Weights of a small GPT-style language model, trained from scratch on English Wikipedia.
Architecture: LayerNorm before each block, learned positions, no biases in attention or MLP, tied embeddings.
Each number is 128 + 24 x the weight over its row's rms, rounded and kept within 0 to 255. Layers, rows and columns count from 0. Numbers have three digits each. The size before them is the row's rms in percent of the matrix's.

# v: layer 5 attention value, 256x256, rms 0.06, rows 99-127, columns 128-191
# o: layer 5 attention output (transposed), 256x256, rms 0.053, rows 99-127, columns 128-191
# q: layer 5 attention query, 256x256, rms 0.0674, rows 128-145, columns 128-191
# k: layer 5 attention key, 256x256, rms 0.0659, rows 128-144, columns 128-191
v99 107:165144100123150095119141083137125138105104118113136094108109086100113112147100137124105122151124164190122178154146123116155130132143093109128126130123099127118167113120160148118131109141117107
o99 096:123067166158106108128121128138106132116081118151122157113145181130143128139133130125146111094136060139134111097114153175141103098126130157116127109144108076135111115091144120124157136116129095
v100 100:109118132090120137113119105152169146091135159074124098131082147123116098141129126108110161160122151126138156093116160099147125123147150117132107130130086151150164106158122101126126123092152114
o100 098:148104148182099151124122129117085135129117139144137083153119085122110154127113154130161172095089153119121119114098187174135093145157121117123173091138160117114098136097132144091126128180129130
v101 104:147133107119145156149107121138125100123091124157106158130159141135130172176119116179142133184106138131103100090129134124112155099144141100142086135125112106117137115115093146092117122163141105
o101 098:124122136124136062129140103149131136122137083117121095154146120107120085093153133115144123121174079170137154102139129171156132170113108143128117099143132123133187116151167155163113100129113146
v102 093:164164135146126119105158136134114130129125124142154174146113123151124131133135122103083162121110126131110123131149096125117106106107125157100137110099099146130131128123093095116122103124107099
o102 085:125099123163135148163129158118102120129137088139108115137101127127075112116141125182138074150111126161122167127150144098088114108121165141142102133116132102098112177092122136151119150118135183
v103 104:115126162136120139143132159161140176158173124122151108131118121147166126110155122153120163112117118135142124149104122169118125138071142125124170160146127126153184157142137121153149139091101124
o103 094:137137076131170135121141087137120139131098152112117095183108110126135077137122125072120095131130151113140122147145135168146144124127133110154120104130130098093149125146143133150115128077105120
v104 104:129087102146150127098113110128175136152220168118151115099154128106086111120092136142119130157158149116161130168096090218176117123128164140136132153123137130108092092161146111120107133109133135
o104 097:112108199095153143109112163130133123063132151136135109111117136153127114131141151105126139085122100152101115145140113121099108138149130150082162116140093137131153123114070157153156092145136101
v105 101:115104164136153128172113107138149153136122154142127097110174136113154159137158114128132110128154141150159144129114133140132106144089123147122136139143132122124132079139105104107116099104100138
o105 092:128158116150106129136151146096110121094116081180113142132071153170117089123080128091117098134122116125129103145140091101155119075160123128152098139131146201083095117140144129104145074102129122
v106 103:131141159107121066111116179084097099149142124135117114132122171090132099121107114148112105109160116108090109122121158140108130145164144152122150107126093098124102140150144111129146107123122119
o106 098:135114147142121152144133121165158178110130094105118133115116107138110137133130172066141141110127127094143130099142116120153120141160119108080121152085117148130122135131128127159123149125168145
v107 109:130164110133126106121128138142105088093121152098113129116135101113102123153126095116098114108115112123142120102148128131129168118167140134123100120069086134143163149112118134112076146112159157
o107 097:137093088116094148106096169116124116150132137136186153113176089135112133133130147139113105105106102178120115122133119143130102130106159104130116191091122092116134109070104107081145128095142112
v108 101:112117128138166128140115134135142116159159172102143076156152144133105154151124161092125126142145100177148146133095134142123133133175161084122147160153145163135106151127130137151137113092151122
o108 097:114150094131100119085149180120123159128128088132086148110127116155171159168165108163124150126138092168107174169121152097147172152129132139174184062110135145107096148141110166100104125163092131
v109 104:153135138150160162120108123228152118128122110138101087111124134110113164125183139130140113132127103116118115096098114098121139150103102101145088150107113134169111127171150108126142128171171118
o109 100:129123127129131140144136172108116136128113100115123113177143124182150111106128171154101129140144112158122104148154159097115124104140153111158063133144174098134130117085149090117123125103090126
v110 099:140174207139162134105194162104145196123147113132156156122162143150129114100104107110122112121105099144133095082180123138112140156078105152113113139135069102135157122120123138162103166114070144
o110 089:107203081138138092117155169145156117164103137103125098134157142138105110120105147162138143155125095116147119164148145094130118131164168139148112114132149125145093125144168125113159108161182105
v111 100:136112090149128083091101114133113129117167168094163097106150168144121070142078109127115176149113157091174172129113147173113121125117120120119133140152097118131129110157158135137147110114103166
o111 094:097116111138093149103136137124147101128131137097161112103094122135111133127172122066143103112106104141114135144148228153145149115142181136152154131107123121106142143112135158099101097148099101
v112 104:121140147135089126133104070143136133086181130147109087147173156129140094124136118168109127086095132141113129163153156133153137196095124089131137148133134107149091157127119102137113148152132125
o112 097:144096133128168168114123123116118127141132151128107111100135109102141162137131165127118185170132097154134069107149141178145132100124171125168145103175128154102129131112156129139172117110131179
v113 101:108180110062155118157119138115132116111133136151116155132132134137151107107137115167156145097092174133084109122129168149110103148137150103091132173110118111121183153125127127101137129136158111
o113 099:130134121136142127125124137116112168133102131129162130109129154119076150114160125132133151144140143120094121105147094116140158129119126125092138091078152132133100100157172071139093131144149140
v114 103:138163126106119140148153139127134148133146147172160113101121108086132109114126121122131137121122168143093089085130102133125129150099101145146140145089094117132125129123156097165152129132092099
o114 092:118074129120125141162114093134129105191118154091143158138113108128163089086111125137140131162151069106152185148133141107105137114162106108133105099122176094116132175125131126115104117114121115
v115 106:099116146178151151111111155102106115149102158117157146131148138079108106104152169093114124120140118152139104140106114108141120139132108116127109090149161160157100154133144155177109151137171157
o115 095:126146129117138127168165115172163123136179106111085133110111113163141134115084126142122078119145131094139158141115131085135120106114156125116114136136172182134150123092125166090126148125124100
v116 101:091137157107108084141140136121122158101134141137154090144131140128129128109145100110126127108144084100096140166163193140148116161131109161130136141136137068177107134144149108122116098155141117
o116 100:160134140103149129093147098158132108132150112124132119116106148171106143147124128111106108140092141116102100146148151139129118153136132120148129092117145090141101164114135130156129132092128165
v117 098:128159143115158127123132188190072130127128099109089078115123134158114090132105136107176129152148092133107136147081134105116143126146154132184133107149152172119108116128128138105120153089105140
o117 093:115125103137137125133127078098111138122126121131150146111159130068115144137131134081089104135121155077124123142124101130119123160076105126092157070160108098108114129148156113105159103153126114
v118 103:140109139091106132164052138113154157113171160074139134099118145168124108108120121167133125130139123121131102162135141156135094102110152130116129113112129128144128098151160123104109098145127166
o118 100:163123100112159131050110125159086160074133119177093101130081124115118158146125158094114131140092127142126161120181159126143148156151162150140132147160103178098167158078115136127101124110149134
v119 107:156128152188118076148154124107137133102148140193100134147151092141108115098142144160123142089119146145142128084145103104147132131146124119119137086089115138143106109133112171146095134114120126
o119 098:126135119096129114124104185139130167175119144137129108185125137160122134171095134129155106146140102133114138130131150157088108152110166130142121149117120097149157148119146089131133105142135132
v120 102:072129135157141103126118093097114113086122120108163127100144148135144138114120125115096196132105118094101128161129093146141153154124173084121156128122143155109085114113137121115108120131126122
o120 099:146127154126123140153079125143162146112149108131127096135138120101141132132120113106131102123170135081087129097147131134114083094117095158146177134136155088117139119114097151136122147152148077
v121 105:154132127134095103143126118112097163091158129138113144123164133126165091146122162134127150146141174116154121127121151147134130134078131184138123107124096115149059133072116114130132094118151118
o121 096:108135123109137140105116156140124109100087113167087121098160137149140130149133099107147113139133110140177141123171094146106132187176113114140113153097148135104132098132165152162089147105171152
v122 107:157104143124114114106120126141126153120113137124113154141082129131094107125127111137141135084050128123076141126154113121128116135126094132148098087116088144183108156112152113140149130133126113
o122 095:130114155122104133158134136139094157162084148108130173108140133141130147131162131119099143155133181114175105125130118123115133161104129106107097129088142136122116102085150155081110110115135156
v123 111:136102129140135146167114154126114091117134097093095115129190102138122112115111090135124151106170123120093120147156143159157162132105127137143138108137157117126110109101159114122160191176127145
o123 096:139181152114126106123136088111125081121112116113135096117136110140112147133132127138101135122160126135159130069134097111083090085106140116148125120140129106136170134113137129111143123108128106
v124 108:167118152151158113134107126134121140114130151115134113137095130128099132121150126133094121165117179142134155155111102104141147130113145160119099125113107128153102156153127138102071116143133144
o124 098:077112150152154118115063157099117167130130104136111119150155115118148136179115132135110114146136084122088133148141168157108133134101124126121129153156099143102143123095168127145136166115133134
v125 095:128127134129158133134153098141139117166128118145121141160129133130104133102141130135127135101143127084180123122137137114104129132128111116110171157195115046116116169123148104128128139087056137
o125 087:131135082112109093147134131125142121135132131075101114130115130145142106136116132096099139154142146147149128090137117149133106141086083109160113118087163144123128115120119132162139160150146142
v126 100:090127122134147145124121140183100185091098109115143114116124098146169125162139165127105126128121154135152127119111122138124143128102132203120101094121138156147128139101114085154162142119147142
o126 099:106141132140106114119126158109131079103135148127134091124127106137075121126187111150155106128157144109144136144113137137118131132131143128107122165169150121074143138115145123121108109084152109
v127 103:125144098119087172145097139148139129080096105104180103164153160138086154074144138107130154160126134164123132168094159115157146117111161147113096187125110127164161159117113127136169080182130131
o127 096:144081157126119134081156127127109111154125128114116155145125152132155138149146138133145129102131128112120122103170126133165110133119115114158107154115107130097104096155154114144095103095145136
q128 095:159082122144128137097097129102115116129132127102119154108140063117158133142128116115159161087137123165120161137111145138090173115117138099147150094132063113155173088164103086113154119140134104
k128 099:194090136141166114108130147052128098150129148107110090120143122101184135135135109115153098158120136151098181110154157106121109146114085092147166126116134090127130124173130078133136125109128134
q129 094:135129097133108130123174123133110134187113128109111086160086126118148137144158092127132119157101162124118145116134143095145109143093145161101166106129099123142124123142080120125106135102172079
k129 099:119113166144121150113133139107188149136148137122142076165143088109146104149149130168141092123107124110104140120167092111149101111141129173106129119117132173134130108119116133108133132120162136
q130 094:137129126148097126153202126119117144200138119110136125147181124182133124053081127145112106152105121099110091179107141080123119088116170120133112105147092138140133103147129131103124123151121157
k130 091:116094148096152125137159107170153154145121108096111086113120104142110104148136151104125138144122104139164123124171141097160127086102159122105145139147105128155105122106081136149131120099135135
q131 093:116074122130112081147115104105148169135094125108109100138158150135100140126135134099135137117158112145082131138135084171114107111096130107147145119128116149120149105108139147160124162149150107
k131 094:082100089135143108136124120125137159118125152126090150116170177135127107128135117128115122124156129133091137103133084137107105099112115123114123154084139168138113092120135130112146149161159100
q132 092:183155138103162112119127170148136118093125145128164164099132158135114109182116153114095129114142079175084133131128129115153161094149146109125137130140125168151134115124128126159150117144110072
k132 096:127074126130097166098156130110110140131133077111122172090133146136109149089094138129123115119091114137098120133106141175145094108118133123140144126100121127154160134136132113138128120121090076
q133 097:123126116116130133168104147108138125156145105165127131092115104099128145158128161128144089136164121168090110134128121159130047185105118104125122158094094053145124150119122116130131106123109167
k133 094:165072115095146128162111131088126106123134112119146184095170114160142123138135088112155123136089089154139140096088111121084093116133119169133146135105107161104135101107120126153138103129122118
q134 094:139099145131113116134110129125127112125109123162085117144126141123125176095093137101114124098131148111135148097136116161144147083100148098124183109125129094151124100136150118136066123116125166
k134 099:084134116118160149114121117090076126155106101139140158126114112153122155105089141100113092139117115115156150102101119104152159091069126102101138137094094101121107136141149184141061117142147160
q135 096:123145149137151139124145130109135121067123168117074158120156131160117099130092140131151090159117142133124168147124097110116092145123135120159144143106163147119118097162107147155139134144149150
k135 096:101153112133144112129152151146136163106104129157099144091100120146154135171150140134128080120096121180101152152149178143119121128101174112144170138143127097117149122110126094117117124127110148
q136 091:109123099127143116180103118112146127089137154102122105078145126142159148108083096156098120125132120156144140135149112134132136143144184139138134116141109157132145166116108134181177138154120107
k136 089:092137116124094147161125137132147125116163149094140084133165161110107096161107147155143110121111162133150128148157085149129134138104068095167108102137153081143160133132109127146118141146127124
q137 097:145132138126133133107105144130156142141140107091165118131159111150089139177108116115148166149118099133155127147136124158087133167132061131117104131157133171152120129110133134134170126069119150
k137 099:119167079128120118134131126132106148132161096153149126116085111098162108149096110094114159184100112138129127129100138103083123152111109123143129119150136091131139126109171146126124120098117195
q138 101:143109143140148113126141119146109085128098148160107128121121136112106185114145111123121095115127159129126137140091145119142103101103140163156136076140088126130167140160095135144150127155142139
k138 107:131101137130165119104129099171124137151129126119152074104136145115122151137139094101102100078149129097138115119125170147150115119142145120145154150145130157118150102148163117153154085152134159
q139 092:109137114127139155142095157157162125173113131103104122122129115120169131094128118143162103112097123121131138139162154108170112099109119130083113141137108126111115162178081094137127112116165121
k139 097:119168128117106125088163067170136116120124132131150143145123122067149110127127112129156094109120111174140170143164113136141129115106129134101083155144106107099142115128114101116142176165105136
q140 087:110134134107127139105110156147101166183107134124137164184134131160127126096133120142127140091155165160104142106130185119135125134134136120083147127130133089105089151119149119134083109118146120
k140 093:127112128111116122104081138163118127148103151156094158164154147147152150151143130137109123111108133109108166094121137126161136139135128129111140109144103084123132099114116103131098086139108162
q141 093:111159143141121153110137116131112119129106112127132138129118111177103160147104131083124128136167135168091138083171059134129163138142086112075101140150148086140135110102112163142125167119119163
k141 094:119114128150170108100136133156136111106132137143102135128125104140131107128120158132115145186122104145123150179126087108081138127126125131112139143124130106164115116094112113120159109139123131
q142 092:120159123111121109129127158100188139142167109124113115153152136144089135115093127110132132112116159120154103088144184113169133125114130127137116110102151112103125138157094118096122118138128158
k142 091:147144152123112077151131133122161114109134162105147160145108080161109180103115120128094126154112115182175084128174112160122157132122173125180106120124136114151158107165106135138144148162155112
q143 095:166108071142122149190106122120132118116162098093139127107169100099159146116156141150106108107116172150113123164135155083117182086109115149100115140116151126134157126168130127141120159164113141
k143 094:114095146123131146172137103117144151110135120112147120162124087082106131134148169113114097140141191152124128165189100095127137152142156151079122148112148120100145124115126059165137166116110159
q144 093:132096131105163106112159144114143149102166142154127141088149115094128166151140108114122153130151153104123148136115138142143144113134118125128103133107132144143121109110123121109134092120158127
k144 092:137143118122098121127134151121090137114121157148147176127145134083107178158121143121086143129136178134138155148167120121162112156137128124159095109176128134158140129126118084122139139122167137
q145 090:138152083109126102172118111149117128130163135110115144138116140098115129096111147107138163136200150131149093121123147080099122121143124122146129145119152139167083150138119160139172140111123116